{
  "activation": "swiglu",
  "rope_base": 69100.0,
  "rope_fraction": 1.0,
  "parallel_block": false,
  "init_std_o": 0.0,
  "init_std_down": 0.0,
  "weight_decay": 0.27,
  "grad_clip": 0.5,
  "warmup_steps": 218,
  "schedule": "cos",
  "final_lr_fraction": 0.1,
  "batch_tokens": 131072,
  "seq_len": 768,
  "steps": 4037
}
Each number is 128 + 24 x the weight over its row's rms, rounded and kept within 0 to 255. Layers, rows and columns count from 0. Numbers have three digits each. The size before them is the row's rms in percent of the matrix's.

# layer 3 attention output (transposed), 384x256, rms 0.0279, rows 233-255, columns 0-127
083:170128126125102143128116183136139106087129138118151099124113079120146124134124118133141143097102129098149132076129124129085130118113082148122148138159145149123095092128130135118147184144152119086207085126138061139106104120096138164140113152107127133090133135152110149107136146116125089116087132103121137123134154101071167125140120094175105134169116152123094135128086113163122137149122
091:156106123131146177117144087145118115142111103127149140179127107162136130111136113137138148160172122109162114158094102146139137099143117167143148134132120135095132132104141121122120114075155108119100091155108088076140164127173087119122093111102096135119102111157143164099086153151146085167146126106162082130137103141134177122114139155136136138152133130175150093134106116115164139135117
100:131117168134101105153094126143129160145155182097155147088144132119127154140128125120116076119145155131131103130116123146137107085115167079153144122121130123122115123143108119110117150127159117144146134165154153159104088119103112169104142122155178108091154168104106057116117103112127116112148113106133143138091154093132109109109102136139124137178124093130108114131091151130068111091120
098:114106127112127157102110102111152149085136154117172114135104112156133126169121128133160092112112173183148091148135162138161108101161128083133125136116121144143118142141135108101136168165187106121093153139105146120126125168107096140108134104137168152150149130119102150140153127107144106136151137101101136159128072142134171100118109133146125126109135080128105139172113107108114123123116
104:119144120143141112117161130135097111154151160124116139163141142123121138079088125122117142120149132114117155119150074145107167121106138130134130125130150100111147114138103162171101145116113142116206163141144127098116143133121152111093145163149166112154135150114122099110106134144093131080094121155142128132085147091126118113122125131123120117118133132111121138143083136129099097139135
099:141120101155098133106139130138176148087119134153098135172130118154102089072115121115118140108139129125103120129141126120109116139119144156090100097163164128134123105149112178155112110146126139063142118146128137136129144170144177166134171107140151128108131137135111098112123126145099093127107154136140133113091115128137120135104158107113091117107116139107075113154141121138101085088143
097:143157113087130146204124129120129147132159164099146150136147120140133104150093086130109143117132118115125177130137128140167069152122148173118103067147122123139105128138125167142094094114080136130112129113108128112107113145135148146097106100131117138131048101124127134151132119145091125152142109134104100115117122129168143122097150116152132105132128165131127119116133102124160071115084
106:091123132106162129127173070112157144096072104130128136145128136092113120093142108102148149090125178151100163127144159142143120142113137145120148129136096118116158136134175129139092123129101140111082157082133128113123181141126099105094114152137144094181144096138122155117109187142157125108139109139159135121128153153126145144111157140175154152132139124131123150112136111147137110130173
093:138113164122142129125124145116155117097107133196108131113138103162086065128170109111158137117111125107120140145154150137119108148104131154134087104143104102147103092141137117122188124146145159166096140086138121113123141171144131141156094090111119124135087105133140160115107141136134108116136142159124096173154124140112148133133134134122096143090147133102114119111124135133171135169103
111:181161103129080136173106126147119154153155130153127160078149111133128157147111157122143121141127090077116130148136108140129127135120165113124085072118158158114127130125139202108133109167084120127167127162157126175106111123120173154153144160141156097124163151102141067138101082129108121091132105170083147104109135120135117106125103127140115105102135150100122127136087142141107130129057
101:127133150128159109128130147145081141141119116100102125122120156129114159076109149110095167128125110102170121129141072119105174138091114106139120126105129120142161154138121185140119142126084127099195114177141102167129137077123130098154145180126147126124162155107141076137087145098122100124104127153156139105107154124121096113124133136124107158130111122093131111114118138114108127112127
094:182103132116134136116095108125162130112176155114125074113106135075111117110145128187096096121136127119107085164123113139132152114121117151114136124091128111146159129099118112139132134114145106107167140198151112137146132136148150099111163115127137095118187159102117109137182104115127132150143098139129139126119079080147128152120118135136119091103138120113126115144110116117105145092126
121:148161060123108133165164147156129163155152165100112089126158110161135123137106146145125126119122132120118140095161106131104163128097151091140109143130170126124116123162119139168098150146117115105178134163133133116093139151148157168163152172155151090113151138115106083122129105136102102148130146133095148119089117122103126115117125115129141088121129124112055129151096110153079104161117
104:129145090132111130165155155138106166141130146133169127069137114166171182197109143115114112142106125119171145123089128091117107131180123093103136105114136167118107138150112111112142128116124141148140126135112133129139105106098137175169133132128111155115077129124156121174137094123107108165158125095084134168123106098096145105159162109118115147144123156151125131134130129128150115136065
106:156141090121105159154101119141154112129123124157083132080138131117138127118142153133123135108141105104095099130156116132110135127099154136127106080132164120119131120134125211101117109135094086108136137160170147182105129171111182147151165146131183091099146116110121070123140084108136102112131136165143161104095126098119125112118105134129104091115168142086099133133118144128091100109088
116:098160091155133142134182152187096125157074126114143124127153144195158176115093142116155132170109103082117165118105133095097157139153138147147115135151123154098134139149138172131136134127088167130113128092149093117122156069140122129155136177120138139130114122137163117119104156156109140139101169110136135146125161125087130108142149111107128164123124151117117130103097152110172134165123
102:115115139096103131117133182176123161160134119083129080160133115160170197137099154156124140148111096095167127107103112111097144116155141149153151145134152128113113113143133129102111175119124115123182109149125121137126139097119142138159149139118147113106144129147160152119128154149117135140144140095127171129159165134124164094141133112134117171147092132148178127126141123132137140110122
098:115114107105136114109158111129146133119138117116137117129136137130112155146114110099126121119119112150154162166096141151174072140157120157104168116108113180130145143131157099179122127139123146157138132077114138114167126163149097129128084073201136146154172135125122155180141127128126141152158122122098115154138097142098150170124132150151186133101078104144124136138109101144135130124097
090:157144128135105131175171162141112168174146182141156133119141133151166146158114109144111093150153103093103155109098119125099081125134119133151113108146114134106132142139140156112124145103152132142081108125131116099139128111162150159107119180121101149092085153152155101111109118155097110155155167087136129121177170137154142110106132113095141098188115132126137091134131130109163130150113
101:113126127135129139133131123134089156141104133128183145136099113135175107182138126122156109141128126162127145116104166101114098123149123127128143142135095131122114123128135105104173122139157153164043100073117113119096101122122112167149101139110102143137087121124167137120144114158162141126112120095113127133175130163105172113153149095125133104139151128146198133106147119125167148181112
087:137098143131122115102145173149090125134134122137158113105111135165181144143096144144156105146103059100148138183112169111135113122134143138149131114144118116141126161097138165097130099105153101135116096113141122111147122101157116121106121124106123176102125151154154138121147134089131117161167159124121113108125138148138117121142135145083145124140109153135194103126128120120151153133115
104:155151089162087151142092074128119132135160115154160154159110086105134091169103111089150149145108133181126124105097130122134125127156095126106134091148128151134069108113093105100140108126146121137084121125112136127074102161134142164122123091122121095141105088107155159162148083147154133108110120122095090092145097153148162139138128094151123104112130138139129110148168104149163152110104
093:139138153140121109108064183128108122140098143102176147113162106089169148105111163110093085126135081100110137116106097125093149142111130069143128146132126106102103103127112101134112166158167130141207124142145142118144139089114144154122108159137143099138124149143158110096133139153163124124143130123118157145156139124115136147149088109120120160159109127131164115114107151123100144137173
# layer 3 attention value, 384x256, rms 0.0333, rows 234-255, columns 0-127
099:143149119150160122113138129101119129103163139106152139123184176145094108127115137134146092064130154113101086149158117125140113131151148119111163135143100134103133199098143111123137126152077135111126128126079135162120108096132147079146140187142137091135104134136156165115128118136121098133122143116107147115138090168118113125138139151084111112110133155082137083124128106073102082107142
100:142132122110158168101159160119108062129135085149074126132130145142159158124150130132156176116130122100117112138123123064142098147151094170100076107139111135129116078086144131114141163166111135116121137099149156107142121144084077173118122153120121151128139094131131151159123131125118149134135190124119136127157135155126133078156096125106167121107151097126115158146130092130182138153074
102:126140127151103114159126120171145044153150133109121105154180120136085121152197134127118169134129131116102118150123098132070083134135142164109080136102130122105113107120171142103108122157080135128153089136108160148133156129128105112159119140124088124122116122112152105109118124129148105130127144134114161096160150143157079114073140115114119145118125125171134114077153119086151140122110
096:175147111115137174103102166104078146140077110118092132080094149125128156135131081163140148109122133173154113153069154129178119167134146167158143128124171145159116134112143132125140153140125124144126114097103131082110119091138073153156147117120099144118118120190090137146101159161128152209119106112145107109144121140138153142108107116119162144122146116136132098109146099122146137146134
096:114171125099139162116119150166085108130081149154078129092122101116165122155132122120120121134107128125106146088184099167150119116106120135108139121132150106110120116095093121103114169127109126131133105101136134114109168145134120105147127166128141117133143149121094142097095129111147125151148087137138167129171120093124131126141107130132134132119131123142148128110092104081181123153122
099:119153130128114137086184122121117153122120118185108115126117143132140113124128162152130111151148159115101075161062125125113119094164141078154143152117096142129125163123113095126166110171151126141136094186128096128111107130105135153169146143121146130088137121116184153115144127143166123052126129146169123155127123136121109127096125176108109110099136107098144113150144189177109151128126
102:126130138160109109100071128092111105149144188133138145148101140139097109139107151162069094125103092071141132092066123136148122122134123103160139138102126103144160137098111103141128105170140090136137154134110095156125119132132142125131120109110138136109113125137100106107128134141123154149127116118113083128139141100104138140128097196112125126122154075140102134109157137165114145125120
097:094133137172166132095086096130099132136116100116152133140105118095154127133111108076101134132105163103102179087140132143139112117131117102136115136125080128144165152154162138122096105145136100124128124150128091173108115135127135132122144119085164135111125139136135114117117094121131130148116120129118099118121117132156136169094155155185109103129093142142108137203126161095078122132164
113:108135107083108126142148177139116086142109128109122108131072143096141149105070164165133168132109146200162111123115156159117117148132147129099155137114116090155083084147119123092113141134147113135103139084119168126128103091120122182129128129136133125119090134124103168110170151097147135114099169101134116128172111119132131124113147158124167177127159096140097128100115147157179106135135
097:135124108141098141144114103126141096141124138124083137120143131141129116143133130153149124185151089181157121130121124102135110121119122174105172107116158112124081103111119118123123162123136120170123143112091169099132146115139125172111119153151153131112134146161102156086175163168115161112114138093105118141142108109127191102174106129135129126125162163114135134111123115191117098117120
096:136123121132100104109142181141104126121083093144084140111165127130137132120112105081098111133146087122131120138148157137086123135120131124115151130143153120106109126130093126103123137133121161163123103087097158159108152142097121131148107121113128155171111109122126087105126102149115117115126182099105154121084132157121126164130142141129137161147146148134153177096141140121145109160121
109:097150153087120139140074141139112096119109134138131152094101086124173170147156129137135123154106102159138121166099083118156134125156151130098143121129120138122119102145184160128133159161130144164115126134099146134133118144130129129146118085142098156133078130139132142136092168124147145131096138110138147130151132112138140127091192160107162190113136117144156113146116141104222112174125
099:167144130123158113150110093127141127143165108156178122124117099125105131119178116143133178117118127145114115155171109127128082111119112087155150123098077115122110118152137148134137132149128100148145094170118102119135124135130138118139104130126127156090119130140140155123161127142133111066135182131150135132124137173149121143138128114081139111089099135147122069151131167100147150127154
100:115139144121111144131137170146084101142088098155100137135129123109159108176094151108131140156106124123119114105110131183120143116140123120096137088108113113135129119113139146126103118180116157119104110104133139109137098100130112146104156107120140105154095163107121112111117128109119132174086151108099168121163116138203125138141121108170187171118130127129138114127112148145180113144111
113:187078151111154089174066057062165169159166122136132148115080133105115130144115153153123173098125128159162144105136094160165136090115116106138195140089134132162137149107157101139116151101191119136111136161151143121144094100148143135121141135155097144105107141179090124139136104091117141132124089100122135116135093127116134151136124143142106123156144115154144113143147109163069125119131
097:144125117132199135138089095085108123124092140112123115087136136139100112124104154153124111154156090157102120163141099147132139083135109185157162150157178118081123160104137113137142131107113105136142169148153123107143124111139120136125158145190095152119075135136145110132134131139137146076097125114125104122122108126119119085149107096131158140123169145127135093072132135128177151107154
097:116168102114075087130081100117112133104147148140166110162147152126112145100140129203118104157124117157115139110150165121061110100089133156136124164124154144075096143149112132117132114127144093125130155146096088143113136097103172096124152163111109110119124116122118145127191093105141137105136138118199159122095118147188132118125133130101104140135178113117140193103150133118119135134141
095:138106131064150137098149121128114122082107095107123120127127147136093134111119163150130158100177153162127116151173089099149141118156124128089148144155135116124129162086120114129144122111141133111133124144129105094119097136084116098172142130133142158065158120117140155143142136117150112107103111137182148148080090111093139165180145110102116150111119114109123114169130105135130082135123
098:148122117135152101168129108115178147128197112149116129121133124114104128112159110147145151116096140030133101122128074134136127116139136085154109125097088148140156161180117124111093134129124114111131116172127147161121113123141125084121115068121136126120160108170118135145138129105128100115150164113134093141131111136114063189154133134185111114115110130123114110180144143120087122123164
098:147093146143145106181154088096133193106158134102099133164147155131089149152131103126114179115145156126110112121120085129060116099113102133103120117134129141094124155149175095097119107144154138113128142143135111119148143116151144085129119162153093115120146117110136167139124088112164123122078116124141089100127100113125146157133150073132104148108168093115132159141111094125103128103112
099:128139103121130101110238151115160134131162155177109118124158164119134135133136110116126084097109138113089118132168140121138140143118156116134143171113111145111162146169111129136139144136096114109132127134134143151128133102108121084166136116108101124154154167153143135143129153099157117118123095136129114146162152153136087130085154185119126120124101126179134106125134177079132130125187
090:083154167111157107136165120134155133117127126119113138113091153140112143138129083110154132119122155136112120162194147151122100153146096138108142132133089133161127153124089165147154151076093108127116126127130108108140102166158101107114134142136143163103117104119070126191104117163101176101128180143128110069120131114106138085152129087184146120130140127160110098081142084131158100103117
# layer 3 attention query, 384x256, rms 0.0722, rows 256-258, columns 0-127
128:161107131158124087101123160109122114103121133167124104097144086139113156147143106092156135152167137105092151106133141148157084107112162153144117130129134135107124165115189134107110136126093114118090149151117137129131108129137124156137167167160135137120127119116109098134158110152120133099096142134150147137100147131159138098129128167130104139119169161102131102099112094078133141148071
118:151173156157146146138089133143093078111116111160143145143111123150160163172169118147127141135127131127149074153106078152143128093108158131104115109083137129121131127077148152127165138142133150143115102158124111174107119137059143146166123145108151113144078150115132106170099111115127165110099158121117089104115157117125149084095092158171135128117140101115132169080123092134142155129075
138:117138156138135119095079113146087068115101130188152125162136134149133134133126103138108111126158159104109084141099132140155132111107148063113129108101144131109104158103159168115146104167138108138092103144101081162101122118101112120145139157117158129126108160120124159101136162098152158115101154137139124094080126126154088123151135141123168137118111145104140112060138106153111152100150
# layer 3 attention key, 384x256, rms 0.0759, rows 256-258, columns 0-127
166:156143126102135130161132116110110159121119143118166096125088119103131144118105127155137156149155136140147131110158145146109112091172089145124142152127141161096075176113110102098148122142135150116151102157163114084161136126160167106143107105152080170090117137102137126092114122150103149112096126097106128161145120093121128104169114104111076121146147121163144148117152116132089125076152
149:132170087092157143159168123152101135202133136104144130092113142077133120125132136160160161173130141121164106106140155143113129122145144117112141133110133114148134141122100125096116122129072127140146101169150096105139152168157158138147070139148132154116145119065118147085115078133104131103105118117128145134114135145122127106119096094103112101144110155126132153109149135103106143106164
137:126108145100106125151120149092137138083108101070147102112087118110132148104123142111141166137128110140114138131127119148106108105160097150114106144114143146093068179090103100108156091150141119083165110140154133092154118120138135115105139094147079158111119121134138120132113150171128132134114121117109116151154135080113149111188147121133116128173148116151133110116142106120138089095149